config = dict(
    hidden_size=576,
    optimizer='soap_variant',
    beta2=0.95,
    max_steps=3425,
)
Each number is 128 + 32 x the weight over its row's rms, rounded and kept within 0 to 255. Layers, rows and columns count from 0. The size above them is the row's rms in percent of the matrix's.

# layer 6 attention query, 576x576, rms 0.101, rows 486-511, columns 64-127
size [112 112 110 107 113 107 113 109 112 110 112 113 108 115 111 111 113 108 114 110 110 114 110 111 109 111]
[[149  76 144 143 105 114  99 115 144 154 139 137  70 101 112 104 120 178 153 104  77 115 123 102 112 178 162 150 123 153 214 173  81  87 174  99 138 194 155 127 205 103  66 140 149 137 139 191 144 125  92  53 114  66 123 147 147 150 140 168 119  84  93 167]
 [155  94 146 165 121 144 100 122 111 166  79 104 121 119 137  82  78 113 106  45 108 164 138 136 150 137 141 123 147 131 183 104 115  99 129  79 109 137 175 187 139 149 130 175  87 136 142 109 168 109  61 132 113 148 146 167 122 133 157 148 153 178 163 106]
 [179  84 182  95  72 121 139 111 161 161  86 137 153 186 127  96 166 157 161 175 126 195  96 163 131 178 154 161 128  94 142 148 100 168 123  85 146 159 147  83  71 139 167  91 138 117 100 180 128 127 161  83  98 164 155 136 118 162 169 127 103 132  66 113]
 [139 169 118 147  86 173 170 136 134 150 128 124 149 159 159 126 111 102 125 109 168  74  93 132 121 117  87 180 171  77 163 133 137 136 100  88 117 167 115 151 112 138 143  90 139 103  91 118 160 122 160  44 144  92 105  95  94 139 154 132 147  54  97 130]
 [ 79 135 133 137 138 113 122 156 128  95 140 181 189 137 136  86 158 109 192 120 141 141 139 107 179 160 148  85 141 109 159  96 141 133 126  74 146  92 107 132 108 120 183 134  85  92 134  95 120 173 129 139 130 154  93 163 168 154 145 135 186 193  88 166]
 [144 103  92 136  86 136  76 178  94 118 107 117 115 152  86 128  76 140 148 138 177 152  69  80 103 113 122 217 129 169 137 118 156 126 106 122 113 158 119 155 135 134 157 163 110 150 133 143 116 192 138 163 112 145  98 134 124 100  69 161 123 153 126 117]
 [ 51 178 106 125 121  76 140 109 171 132 162 152 132 151 128 144 112 138 102 124 173  97 133 146  82 128 101 133 163 164 130  88  91  99 130 106 145 107 117 118 219 174 137 157  83 140 144 157  89 110 137 122 209 171  86  79 124 135  65 118 127 155  99 113]
 [124 157 177  71 139  98 141 106 121 160 130 157 103  48 119 105 149 111 141 100 159  47  79 170 119 118 180  87 116 167 129  88  92  59 150 171 146  85 194 119 170 147 139  96 126 153 154 131  74 104  87 140 149  84 208  93 162 107  88 113 134 110 139 126]
 [124  91 146 201 118 162 129 133 102 130  83 134 176 107 121  95 140 176  83 144 136 128 121 191  91 166 126  70 104 152 168  99 151 159 184 154 125 119 111 163 153 101 155 122 157 125 142  87 152  98 144 129  74 170  64 172 148 134 108 119 134 104 121  93]
 [114  83 142 117 124  88  69 128 192 103  81 125 167 115 141 101 195 142 166 169 101 114 101 177 110  94 124  80 154 117  53 165 130 154 117 100 194 117 111 151 153 106 119 112 114 142 110 109 131 178 104 139 160 115 155 196 233 131 111 125 139 115 165 108]
 [158  92 113 113 112 122  88  73 146  77 158 169 124  80 156 115 134 153  86 113 159 106 155 139 149 164 119  99 133 150 100 139 125  95 105 100 125 125  99 128 136 139 136 133 121 136 101 115 134 124 179 138 114 159 177 168  68 144 167  80 146  76 126 163]
 [116 143 139 107 111 108 134 125 170 141 140 163 143 125 106 200  47  77 100 159 130 163 156 130 118 128 137 125 154 138  61 157 143 141 192 169 109 112  72 160 120 102 130 158 135 141 125 170 128 129 181 141  90 122 168 101 103 141 154 156 137 146 146 100]
 [149 131 102  96 159 131 121 122  94 133 151  65 165  81 132 165 146 133 174 110 152 145 148 153 168  83 215 143 162 129 108 160 214 127 224  85 149 143 166 150 111 159  83 103 124 156 163 194 103 135 116 129 150 148 161 127 142 173 151 127 174 152 161 151]
 [156 102 133 100 181  39 177 200 129 130 104  94 140 162 141 165 117 137 136 131 161 122 122 161 177 114 168 156  80 118 148 189 126 148 110 134 115 143 135  97  77 105 121  34  94 114 117 123  99 186  97 171 135  93 136 177  92 151 166 107 228 170 127 108]
 [120  56 140 131  94 100 110 126 149  43 147 131 192 139 121 151  74  96 178 118 136 132 139 114 123  92 139 104 180 156 145 125 120 121 191 127 110 106 166  70 195 157 142  62 179 177 134 138 144  99 161  97  98 117 146 177 111 161 190 157 135  89 141 122]
 [123 136 151 206 143 126  92 148 113 123 121 176 172 128 110 134 157 146 156  76 190  91  97 127 131 128 122  96  38 155 125  82 127 180  46 143 101  50 131 184 131 110  97 157 133  98 132 178 105 121 106 126  78 148 131 129 148 119 166 118 117 114 104 112]
 [ 99 143  97 149 153 146 122 134 140 132  96 108 107 177  88 145  82 152  89 116  78 168 193  92 155 158  73  79 188 167 102 139 112 149 139 120 103 101  98  71 207  96 136 158 147  75  95 129 103 147  83 112  95  76 137  88 139 162  65  92  41 133  47 146]
 [ 98 119  62 192 115 115 147 156 128 143 121 107  88 123 146 176 122 103 145  87 141 102 118 107 137 111  80 106 135  99 133 117 153 145 169 137  93 121  99 178  72 189 104  73 121 150 178 120 147 117 135 118 159 174 146 107  75 136 134 108 192 122  54 162]
 [117 128  84 125  83 151  76 131  84 118 137  76 109 145  82 179 142 159 147 150 116 123 134 126 132 108 117 165  98 146 123  96 165 157 133  96 123 139 140 103  79 223 137 178 108 140  88 141 119  79  98 215 133 134 116  91 122 175  89 138 101 214 125 145]
 [117 133 135  52 122 126 159 124 111  71 155 181 137 127 156 158 131 131 135 132 118  93 152  97 110 162  95 118 183 139 111 123 116  86 152 103 170  99 128 140 141  67 103 119 134 151 143 186 157 173 111 197 133 146 120  79 121 135  83 101 155 115 166 110]
 [142 109 100 108 137 119 189  88 143 112 147 137  98 102 110  92  81 143 172 158 156 148 187 143 143 103 106 126 147 112 143 155 127  51  95  95 146 108 121  88 202  84 136 175 112 128 189 132 126 120 127 143 142 127 165 135 139  83 134 150 100 154 153 122]
 [118 132 101 142  84 138  94  87 102  79 131  88 127  81 149 179  79 177 131 159 137  91 160 165 123 147  76 121 175 127  81 204 105 180 143 103 129 114 132 122 152 117 145 118 127 110 160 127 106 102 123  61  96 116 142  96 111 143 161 131 118 125 157 130]
 [ 52 166 147 172 160 105  98 136 100 128 163 144  95 143 111 133  72 129  70 102 128  89 144 123 216  70 171 168  91 120 128 117 153  99 133  94 142 118 128 108 120 120  59 127 132 143 181 150  75 157 134 152 113 175  53 151  40 156 202 144 168 152  97 104]
 [119 187 155 152 137  96 129 131 145 154  61 156 117 151 142 168 138 145 167 128 152 106 120 118 149 110 149 188  73  77 141 151 139 130 105 142   3 209 138 154 162  65 132 107 166 137 126 114 112 182 217 112 110 117 108  95 149 125  56 181 121 173 145 124]
 [135  98 153 139 114 122 117 159 122  67 112  95 115 104 147 143 181 135 124  82 130 135  81 151 174 162 153  97 123 190 150 108 136  90 129 164  88 158 127 150 147 185 145 134 164 124 126 135 144  90  63 146 113 107 133 123 137  65 135 100 139 144 171 118]
 [108 203 147 156 115  98 168 127 173  89  96 162  94  75 115 159 118 144 136 158 145 117 158 109 107 171 127 165 105 153 101 110 144 141 113 110 117 124 100 171 159 124 147 178 124  86  94 106 149 166 112 161  53  88 150 139 141 151 189 137 112 135  73 127]]
# layer 6 attention key, 576x576, rms 0.103, rows 486-511, columns 64-127
size [109 105 106 101 108 104 112 110 113 104 108 111 105 108 110 108 108 100 109 109 104 113 108 108 105 111]
[[181 102 132 131  95  90 128 130  98 111 117  87  89 120 142 160 164 131 131 117  77 146 147  92 144 141 111 161 132 136 122  59  96 185 187  60 116 152 146  84 106 176 127 133 139 106 103 103 101 193 149 103  55 109 131 108  97 130  79 133  62  98  85 211]
 [137 129 142 150 123 135 109 193 124 100 133  94 123 155 148 171 108  87 150  97 128 139  79 126 104 126 160 103  96 108 140 149  95 114 131 145 109 117 101 129 136 120  80 101 173 121 118  71 152 119 119 132 141 192 126  91 160 118 161 102 137 130 139 136]
 [172 103 187  77  76 125 111 176  99  40 158 157 146 150  82 123 119 156 135  81 152 164 135 197 101 149 127 155 180 128  88 164 113 159 180 158  73 160 124 135 120 150 162 196 137 104  99 150 113 136 145 117  89 137 122 138 151 156 114 106 126   0 120 104]
 [ 91 134 122 120  89 143 104  49 173 206  91 133 105  74 122 112 122 127 110 147  85 123  83 137  88 125  87  95 133  89 109 141 126 112  95  79 127  76 128 110 115 136 141 163 186 160  79 141 123 148  66  74  98 152 117 132 143 103 149 207  22 124  77  86]
 [126 144 122 145 110 112 166 170  77 113  88 186 171 118 125  95  95  64  84  81 140 109 127 120 154  98 121 104 105 100 155 113 104 192 105  71  95 146 156 136 166 138 163 149 117  81 133 123 129 172  75 127 107  86 111 114 158 166  91 152 163 123  91 130]
 [219 121 100  91 114 128 107 143 129 170 145 122 163 141 140  68  69 103 167 121 136 139 116 139 129 141 143 116 137  39 163 143 131  75  62 106 185  82 126 150 106 101 137 143 143 152 121 150  85 161  92 127 191 138 146 155 147 133 136  99 108 129 102 157]
 [ 95 146 176 140 105  98  92 140 104  58 123 109  72 189 167  82  88  98  68 154 130  67 105 129  35  77 102  94  79 176 153 136 165 155  90 155 199 103 143 163 104 138  93 107 120 107 109 160 146  91 123 128  85 136 161 141 147 174 111 158 136 145 131 100]
 [ 66 191 145 167 190 108 145 153 151 134 145  34 162 178 101  86 131  88  53 127 134 114 166 150 210 133  85 147  89 185 143 136 126 113 124 174 168 127 106 131 143 141 102 100 130 114 205 139 115 109 149 111 174 148 147  94 163 157 168  88 151  98 116 139]
 [ 65 129 131 206 185 184 127 145  57 223  91 112 118 192 171 116 113 134 154 166 122 154 128 104 100  43 116  92 148 118  75 146 167 117 162  97 119 159 177  90 103 138 206 212 109  82 174 130 134 102 179 152 184 146 153 162  96 111 144 108 114  80 131  99]
 [159 149  73 133 165 135 123 145 182 140 115 113  79 170 150 110 122  87 123 160 116 141 129 146 144 128 129 110  94 168 108 120 180 141 117 112 173 117 128 146 131 170 127 174 130  90 148  79  63 176  85 122 160 152 130 146 175 172 142  72 193 148 133 129]
 [173 171 166 163  81 107 141 101 166  96 176 154 123 104  95 169 148 119 109  94 120 163 115 149 170 103 148 141 142 137 142 163 132 124  61  73 146 138  78 155 179 175 167 109 181 117  87 163 101 104 130 152 121 139 155 108 135 141  78 142 144 112 105 128]
 [150 142  97 103 149 167 116 109 182 125 106 175 163 140 160 100 130 119  84 157 131 196  77 136 172  79 125 117 149 140  63  89 121  68 116 109 170  48 149 105 119  84  87 118 127 248 113 132 158 138 135 114 101 160 119 105  47 116  69 171 114 179 109 167]
 [150 108 141  81 138 148 193 117 177 108 121 151  97 146 151 146 108 120 130 169 117 149 154 137 148 142 124 167 137 131 108 111 157  74 136 171  96  87  79  98 130 153  95  91  99  90 164 140 131 131 137 158 185 123 126  95 161 130 147 167 163 142 134 190]
 [158 158  61  96 152 164 244 144 134  82 128 133 172 160 140 160 144 186  94 132 152 106 172 130 137 153 106 131 118 189 127  20 113 134  89 139 118 137 150 101  90 136 100 113 131 121 139 152 181  66 105  66 114 133 113 125 161 162  89 172 128 176 211 120]
 [130 141 129  80 155 159 145 132 127  85 102 135 179 118 143 160  77 130 133 160 145 111  99 167 137  66 146  86 167 162 123 115  89 107 134 156 114 130 127  68 112 121 118 121 155 136 170 141 177  78 122  75  90 156  96 187 134  90 123 125 165 135  95 203]
 [166 191 159 102 144 102 145 126 103 171  78  65 121 173 169  88 168 155 103  95 160 120 124 161  37 122  84 139  36 154 150 101 124 146  95 105 135 153 138 158 124 137 148 105 138 109 121  48 139 120 163 134  90 157  92 150 123 127 166 140 167 147 120 151]
 [115 114 226 126 130 136  84 148 171 108 137 105 129 144  95 107 155 122  95 155 128  99 117 177 123 120 120 201 146 154 102 129 145 105 137 109 170 124 122  84 152  99 135 105 133 100 102 106 139 138 159  96  76 100 139 151 102 148  80  99 151 119 126  44]
 [132 155  96 176 117 158 146 126  97 199 138  94 108  84 128 128 116 106  97 174 124 128 141 119 168 117  94 126 154 149 190 120 140 102  84 150 128 121 111 146 141 161 104  92 169 114 131 112 130 106 133 126 161 101  97 114 155 107 108  67 157  98 144  85]
 [157 122 152 157 241 128 116  75 148 153 138 110 106 118 112 101 128 152 189 138 166  75 130 144 134 170 162 211 125 117 114 151 134 121 125  75 118  90 130  79  73 137 118 137  55 103 107 129  95  70 107 157  53 135 105 120  88 124 127 167 148 113 129 133]
 [181 127  97 101 129  66 154  99 110 114 152 123 117 212 136 118 130 160  85 160 103  72 188 114  95  91  95 112  91  90  63 162 125 101 115 106 136  41 110 113  87 104  84 101  99 182  97 161 106 121 160 118  90  35 100 149  94 207 119 114 101 152 104 193]
 [201 176 117 137 161 138 118 123 138 101 203 112 138 147  49 102 196  68 114 171  80 108 178 144 147 157 151 139 129 170 152 155 148  67  29 116 126  65 110  90 140 108  96 144 128 180 138 127 153 115 148  52 109  82 124 143  51 146 148 170 115 129 139 143]
 [123 162 180 195  77  39 116  70 120 131 152 121 111 131 164 174 138  90 132 151 103 115 105 108 128 133  81 158 112  65 104 126 109 115 135 174 155 134 144 119  97 137 132 122 134 165 187 151 151 110 160 117 146 181 112 154 120 117 102 112 124 152  27 143]
 [114 150 157 166 137 100  82 172 175 158 136 128 122 151 143 174  43 106 110 133 156 131 157 168 121 145 178 119 111 117 154 157 177 166  47  82 121 144 144 103  74 164 152 109 187 202 142 160 144  89 131 152 125 155 130  95 166 151 106 129 148  98 170 126]
 [112 149 135  98 102 188  77 157 183 131 137 174 116  88 210 146 148 129 137  74 105 122 134 120  84 120 146 113 106 106 116 103 110 100 126 179 116 160 144  83 193  99  85 104 164 111 167 124 124 128 176 163  89  94 137  88 150 122 134 104 156 132 180 107]
 [189  96 128 109 151  64 127 162  80 128 122 110 128 122 130 173 135 117  87 128 129  80  81  88 131 101  46 142 160  96 136 145 141 101 115 158  77 146 187 100  85  85 127  60 114  99  99 122 101  51 114 144 111 123 139 160 135  76 139 125 152 226 188 111]
 [109 178 123 110 125  55 120 175 124 189  97 113 126 105 101 128 133 151 116 176  98 137 142 162 171  98 180 161 136 132  93 172  87 154 115 110 146 100 136 100 105 107 127  98 104  82 139  88 158 174 156 188 158 141 153  85  99 195 126 172 144 132 108 145]]
# layer 6 attention value, 576x576, rms 0.123, rows 448-474, columns 64-127
size [101  97 100 101  99 102  96  96  96 100  95 101  96  97  97  95  98  98  97  94  95  96  99  95  99  95 100]
[[131 134 130 139 148 107 100 149 169 100 149  48 115 147 204 148 189 106 152 135 108  96 137 156 128 153  69 114 103 148 114 132  94 165 157 167  93  96 123 102  75  99 144 103 125 156 154 140 153 149 139 133  97 155 113 150  86 153 102 213 156 143 106 155]
 [116 205  87 124 146 132 126 111  88 173 154  93 139 184 114  85 108 131 114  90 125  95 126 149 110 165 134 118 120  54 133 137 200 136 137 118 146 129  92 133 191 153 131 167 143 139 141 139 145  79 106  84 155  94  96 122 119 137 142 140 113 117 162 136]
 [ 85 149 175  97 120 136 128 128  67 117 132  96  95 162  75  71  73 133 133 179 154 136 153  64 182 133 191 103 116 159 101 154 122 160  99 122 167 116 139 137 122 115 112 167  64  80 134 120 115  96 180 111 120 133 113  77 105  87 111 187  80 163 131 163]
 [128 142  71 166 152 145 171 140 148 144  84 113 130 190 165 146 161 120  88 131 151 123 131 151 152 117 172 102 187 121 129 149 119 135 164 130 140 113 106 105 101 150  63 120 140  94 156 111 143 172 121 122 150 112 126  86 121 152  96 145 133 147 140 131]
 [ 99 160 100 104 129 109 102 155 123 147 104 162 163  87  71 119 160 109  90 202 139 140  89 109 103 101  68  86 132 116 110 164 222 128  95 123  82  59 222 161 159  88 175 127 124 143 176 122 113 145 138 182 137 119 121 152 109 137  48 106  79 117  38 161]
 [130 123 114 159  96 113 113 122 164 151  96 128 197 130  41 109 134 172 110 173 114 113  86 121 108 104 116 126 135 161 140 162 117 107 110  41 108  92 138  74 103 128  94 118  94  78 169 122  67  98 144 113  64 149 123  71 117 166  86 113 139 103 118 138]
 [132  61 126 152 113 126 149 110 104  87 147 180 148 187  70 113 159  91 119 125  85 113 118  91 151  99 113 121  92 132  78 141  87 166  72  93 113 164  84 137 137 107 151 108 105 102 135  93  74 115 142 149 157 141  98 118 120 104 151 129 165 180 108 185]
 [132  85  95 128 128 119 144  93 140 114 143 145 141 112 120 104 130 163 129 153 137 189 141 132  68 107 132 120  84  96 124  81 106  60 200 129 138 155 110 125 116 125 155 110  93 125 147 146 160 159 157 154 114 117 116 151  82 173 213 152 130 119 148 138]
 [107 138 128 122 139 184 124 100 162 139 104 154  88 154 135 134 172  78  82  90 119 118 100 148 134 109 178 131 158 164 147 164  93 130 145  86  83  64 130 148 159  65 169  93 110 121 154  95  86 117 105 134 132 124 126 127 138 121 155 107 161 129 125 137]
 [ 94 125 154 126 144 102  47 152 117 187 103  88 123 133 128 128 128 123 155 112 162  90  88 108 126 192 126 142 124  95 127 146 158 159 120 105 197  93 136  38 131  75 124 182 138 142 223  80 195 117 160 197 146 111 133  92 142 113 140  97 121 138  79 142]
 [ 83 128 160 129 143  97  22 174 132 143 147 115 137  97 135 115 134 111 162 171 134 107  98 146 207 129  97 104 126 178 152  80  86 112 153 175 140 145 124 169 161 127  98 140 126 155  29  99 116 127 147 186 138  84 121  98 146 148 133 130 122 112 181 107]
 [140 113  71 103 137  87 105 150 128 127 102 145 176 128 128  60 125 139  64 130 135 167  98 136 125 175  73 150 126 142 165  99  95 149  84  99 139 136 114  75 127  69 148 126 143 162 118 130  81 109 145 143 134  73 145 141 112 162 204 131 133 132 193  80]
 [136  66 143 137 190  92  66 131 167 132 102  62 108 146 111 139 160 100 140 171 187 134 135 166 121 134  87  74  71 149 125  29 123  80 152  99 164  39 115 178 121 151 148 186 122 127 131  90 148 151 103 136 148 117 158  86 115 104 161 119 113  68 148 131]
 [122  96 149  71 136 153 115 131 146 142 138 100 168  71 106 103  61  65 133 171 127  87 137 115 172 137 100 141 150  85 133 124 115 133 101  69 123 106 178 153 145  88 187  96 130 163 124 103 105 168 133 164 113 133 137 177  92 155 120  77 118  56 118 191]
 [143 146 137 109 145 140  80 148 124 153 112 119 127 129 159  89 167  80 132  87 167 136 122 113  74 143 191 186 128 104 120  86 161 122 140 127 135 132 128 157  93 168  67 160 147 103 104 118  81 122 139  80 135  86 116 183 118 137 154 143 114 163 134  99]
 [187 122 159 156  80 149  50 132 115 117 146 138 128 135 135 102  89 179 126  85 153 169 103 138 171 128 174 118  87  95 111 164 120 134 107 140 175 199  99 131  38 115 142 102 144 126  94 126 131 148 160 103 126 136  81 129 158  90 134 127 141  47 137 143]
 [142  94 108  76 150 121 193 160 138 121 120 119 140 165  85 155 152 132 145 180  73 144  96  99 164  93 150 117  82 157 135  74 134 171  88 152 199 130  93  80 180 123  76  93 196  98 124 101 152 174 137 163 166 106  83 164 155 170 121 197 115 148  67 134]
 [ 50 164  97 159  90 178 109  85 102 113 138 210 131 153 124 112 124 117 155 116  77 128 115 123 147  76 189 116 124 121  70 144 143 127  66 224  62  99 126 175 131 106  46 237 135 141 115 114  75 114 117 192 109 147 124 129 128 161 176 103 131 156 139 157]
 [ 85  96 117 154 111 136 115 154 145 137 111 175 134 133 136  82  93 106 122  83 184 123 137 171 134  67  84 162 156 165 157 138  80 142  68  70 119 158 133 123 142 129 109  88 121 155 142 137 191 140  96  25 106 126 112  97 130  97 179  94 159 162  88  79]
 [126 145 119  95  77 161 118  84 154 137 187 148  80 119 114 136 129 164 134 180 135 119 122 113 133  83 142 141 162  54 123 151 112  99  59  91 120 142 147 156 174 151  73 178 116 113 117 136 120 124 118  91  80  84 129 174 188 137  93 184 145 123 173 140]
 [ 84 177 156 129 104 141 180 162 161  99  80  99 115 164 137 158  91 149 137  97 108  43 112  91 132  79  98 127 104 106 194 146 125 100 117 141 184 166 113 100  75 129 117 133 121 105 134 148 164 145 133 175 134 102 173 175 119 118 213  67  89 132 140 129]
 [113 177 134 183 110 103 135 144 159 121 120 139 161  85  74 104 117  95  83 177 205 171 124 113 112 163  97 180 168 139 106 157 150 164 113 148 120 133 130 110 120 116 130  94 111 108 120 118 123 179 124 101 187 171 143 116 114 105 107 165 119 175 112 149]
 [128  85 142 117 124 115 129 151 203  89 146 124 106 149 115 168 169 117 180 119 131 110 194  75 128 137  84 127 122 120 150 121 185 131 132 126 169  85 132 133 109  72  97 121 154  98 119 129 157 132 129 131 128 136 168 130 169 150  89 133 126  60 117 165]
 [144 143 115  62  94 121 169 133  66 113 123 154 100 173 156 130  51  89 126 127 102 109 114 141 103  56 160 184 146 121 143 101 126 136 150 153 119 167 104  97 110 130 157 131 129 119 113 143 111 128 123 123 120 166 130 184 123 139 211 159 148 117 124 104]
 [155 168 124 140 162 110  76 148 152 151 140 146  52 107 129 143 108 138 121  87  71  70 165 116 116 142 134 184 112  55 120 101 135 118 151 150 162 140 102 172  37  87 104 129  87 122 180 118  98 110 150 130 143  88 108  85  80 115 167 165  99 124  54 153]
 [123 152 120  87  96 130 180 103 154  99 114 117 133  88 168 130 117 160 166 100 125 105 125 126 114  86 107 157 168 145 115 152 119 145 133 120 113 185 111 102 140 137 201 168 107 119  94  95 155 138 124 115 100 138 150 124 131 115 146 121 106 124 158 127]
 [115 104 124 144 129 120  90 149 134 119 193 199 119 148  93 163 126 145 221  91  93 116 138  75  49  97 132  75 112 118 128 163 113 152 112 156 116 140 170 115 119 122 142  86 154 115 119  74  66 120 146 132 134 118 161 161 178 163  90  43 138  65 116 156]]
# layer 6 attention output (transposed), 576x576, rms 0.11, rows 448-473, columns 64-127
size [100  94  94 100  97  98  96  97  95  97  95 100  97  96  97  97  97  98  97  95  96  96 102  95  98  96]
[[145  98  53 156 146 105 173 153  93 160 147 109  94 100 118 149 158 107  96  70 141 146 143 159 120 105 120 113 141 165 116 103 162  99 111 120 127  91 150  57 131  94  66 101 126 100 107 113 145 131 149 186  86 125  98 137 125 142 120 160 163 140 169 137]
 [123  25 167 105 161  93 117  96 194 115 100 112 147  89 118 127 106 170 159 139 105 131  93 124 167 157 163 132 135 162 122 160 156 162 113 165 156 141  98 106  80 138 135 127 139 151 111 138 158 138 127 166 219 139  96 139 155 160 167 150 169 171  81 110]
 [106 150 111 112  87 135  96 129 167 165  93 132 165 126 126 177 168 169  75 126 126 141 151 170 166  83 153 174 133  97 127 129 116 170 164 141 142 109 159 123 139 139 160 160 162 122 110  75 109 110  76 178 174 123 114 113  86  84 149 131 143 119 103 191]
 [144 116 146 104 107 196 129 151 110  89 162 162  96  76 146 139  90 121 114 119 121 143  87 147 100 110 113 145 119 147  89 164 111 103 120 182 135 127 116 137 169  70 131 103  73 126 126 118 140  86  97 115 177 157 144 117 100 151 114 130 190 112  98 127]
 [108 190 190 124 105 141 107 119 134 131 141 118 106 108  78 181 159 148 116  70 106 132 140  92 115 135  98 143 134  97  59 123 102 110 101 140 109 170  81  91  94 132 142 132  82 136 113 168  52 165  92  73  60 200 122  86 123 156  79  82 158 113 150 120]
 [128  93 113 184 123 148 110 126  83 153  83 157  85 118 135 124 140  90 100 147 136 113 155 135 185 118 136 129  89  91 129 151  47 113 116 143  60 158 181 172  78 103 170 157 159  84 119 112 194 110 110  95 107 141 153 170 153 221  95  67 113 126 122 129]
 [154 167 148 109  92 145 112 124 154 164  96 132 100  71 111 119  77 140 113 136 150 159 124 128 165 143 157 169 168 106 131 117 166 114 105  84 156 131 104 117 130 135 120 130 153  98  93 174 148 170 151 107  38 136 118 112 108 157 106 185  78  82 124 149]
 [165 161 131 155 109 147 136 185 106 109 117  84 176 164 131 147 104  89 165 154 135 136  98 150 182 111 135 114 157 146 116 146 127 129 177 152 165 126 108  80 149 131 142 140 112 115 101 162 183 132 149 109 133 146  88 114  70 149 138 130 143 168 139 141]
 [122 102 129 138 122 136 158 163  83 130 129  95  59  86  88 148  75 148 145 176 119  68  82 114 163 172  92 140 122  83 197 102 158 162  72 138 172 120 110 108 188 174 121 104 217 132 171 121 128 139 170 162 149 117 178  82 102  68  54 115  48 107  94 156]
 [114 196 188 115 157  97 168 150 136  98  90  79 137 103 128 128 132 117 123  73  90 134 152 134 136 123 172 106 158 125 101 149 112 118 114 185 109 170 170 123  98 173 160 124 106 173 134 126 116 122 185 178 125 129 112 109 145 170 107 174 133 101 101 176]
 [120 137 143 155 122 156 169 142 104 119 138 136 124 141 165 126 171 234 126  83 106 104 118  52 124 158 141 138 131 126 111  83 134  90 141  32 123 130 127  95 143 170 149 146 130 127 166 143 116 160 112 126 174 168 142 112 122 104 132 165 101 186 105 191]
 [ 63 141 101 133 153 145 147 120  97 120 115 120 118 143 140 127 150 144  53  97 182 109 127  80 122 135  94 154 130 125  78 152 158 137 125 108 149 142 185 120 108 141 174 213  95 157  95 130 127 119 117  89 103  80 158  57 183  70 145 151 118 151 116 168]
 [191 112 154 100  56 150 167 131  92 139 122 149 116 112  96 124  99 178 119 203  81 153 125 149 105  79 116 126 103  72 133  89 101 170  97 142 103 122  97 133 134 131 153  54  77 119 131 143 155  92 158  95 168 163 185 134 127 124 150 152 134 159 105 112]
 [202 185 103 105 161 106  96 131 147 159 108  84  83 129 105 139 146 114 166 191  88 107 118 145  95 125 119  87 191 113  96  91  80 131 141 162 126 136 154 184  95 148 151 140 151 165 167 113 106 138  57 106  34 133  82  88 149 171 151  81 101 123 147  94]
 [ 75 158  61  90 139 140 146 163  68 155  95 173 197 202 131 101 154 114 131 134 165 153 123 140  97 147  78  93 123 195 152 108 104 115 102 128 102 138 134  99 105 155 107  95  96 132 161 128 165 119 146  77 163 122 127 103  88  70 124 119 132 102 133  93]
 [ 92 160 111  93 149 146 177 132 114 115  88 163 137 117 139  79 158  60 115 117 147 162 188 132 181  99 115 146 135 153 157 109 123 171 111 141 108  75 161  62  60 110  95 133 120  82 140  98 121 129 125 136 126 164  36 159 133 104 141 201 123 115 126 100]
 [ 94 159 155  66 129 142 150 110  92 128 135  83 104 120 120 116  91  99 156  82 209 129 159 147  96  99 108 140  52 136 140 140 105 108  43  50 112 171  91 144 105 139 134 163 137 133  91 117 106 109 145 131 151 129 133 110 183 144 113 138 149 120 143 127]
 [155 156 174 138 135 105 119 134 143  95  97  57 145 175  91 129 182 123 182  76 124 172 133 138 144 136 120 113  82 113 197 112 125 130 142 114 159 129 159 115 162  89 127 168 145 132 111 143 172 170 157 144  88  80 126 137  60 146 153 154  93  86 121 146]
 [160 169 156 131 160 109 149 107  92 138 175 135 106 117  97 142 163 143 128 110 135 126 158 114 166 163 149  98 198 132  98 139 129 129  79 136 122 145 174 163 156 168 158 137 126 141 133 136  91 105 132 113 170 122 100 148 119 156 116 124  88  93 161 102]
 [ 81 139 141 103 123  97  88 118 134 152 185 136 125  59 110 156  79 142 120  90 133 146 109 141  77 111 113 130 122 140 129 126 170  72 141  62 121 105  64 111 149 112 101 163 107 135 172  75 126 100 171 137 104 106 160 164 120 168 145  90 131  92  66  57]
 [156  89  74 142 158 132 142  98 154 131 109 173 112 156  94 155 180 165 116 127 125 114 177 127 120 175 105  49 127  99 121 157  40 104 186 136  80 124 128 129  99  96 156 149 117 100 149  91 154 142 162 114 176 166 101 164  85 142 103 172 149 136 152 171]
 [ 68 138 135 106 139  76 146 149 108 131 104 180 113 213 119 200 195 139 170 102 144 102 130 124  88 165 104  86 115 165 118 119 133 126 139 150 102 163 115 131 173 200 146 150 138  80 176 118 105 140 108 144  92 113 156 121 126 140 127 171 124 169 133 134]
 [113 150 141 109 151  94 124 136 165 120 114 122 157 118 129 125 103 147  96 174 148 119 117 134 134 150 131 129  63 128 134 153 196 148 116 120  71 145 120  68 116  70  65 162 115 102 106 148 143  80 152 101 127 168 108 130 107 101 189 106  77 126 104 129]
 [ 94 138 105 155 167 126 116  90 109 157 170 136 174  82 167 162 153 134 122 122 110 139 129 118 103 163  98 105  42 136 145 154 128 142 199 104  74 110 169 142 168 141 110 142 141 124 172 146 116 132 158 134 132 114 101 127 137 120 147  79 181 126  66 174]
 [116 153 170  98  78 108  88 110 134 124 146 128 136 134 144 119 194 110 148 123 120 159 147 117  92 129 130  97 144  97 119 116  66 118 161 143 128  44  83 137 154 102  92 128 100 139 127 147 130 105  52 104 158 163 148 106 138 116 138 119 192 156 108 156]
 [118 107 107 116 121 133 194 113  97 127  81 138 144  36  86 144 121 111 154 189 101 136 107 125 151 197 191 126 101  73 147 144 101  82 147  82 153 155 172 145 193 120  85 103 143 133 102  93 112  96  78 183  79 145 198 103 123 153  99 106 109 187 115  88]]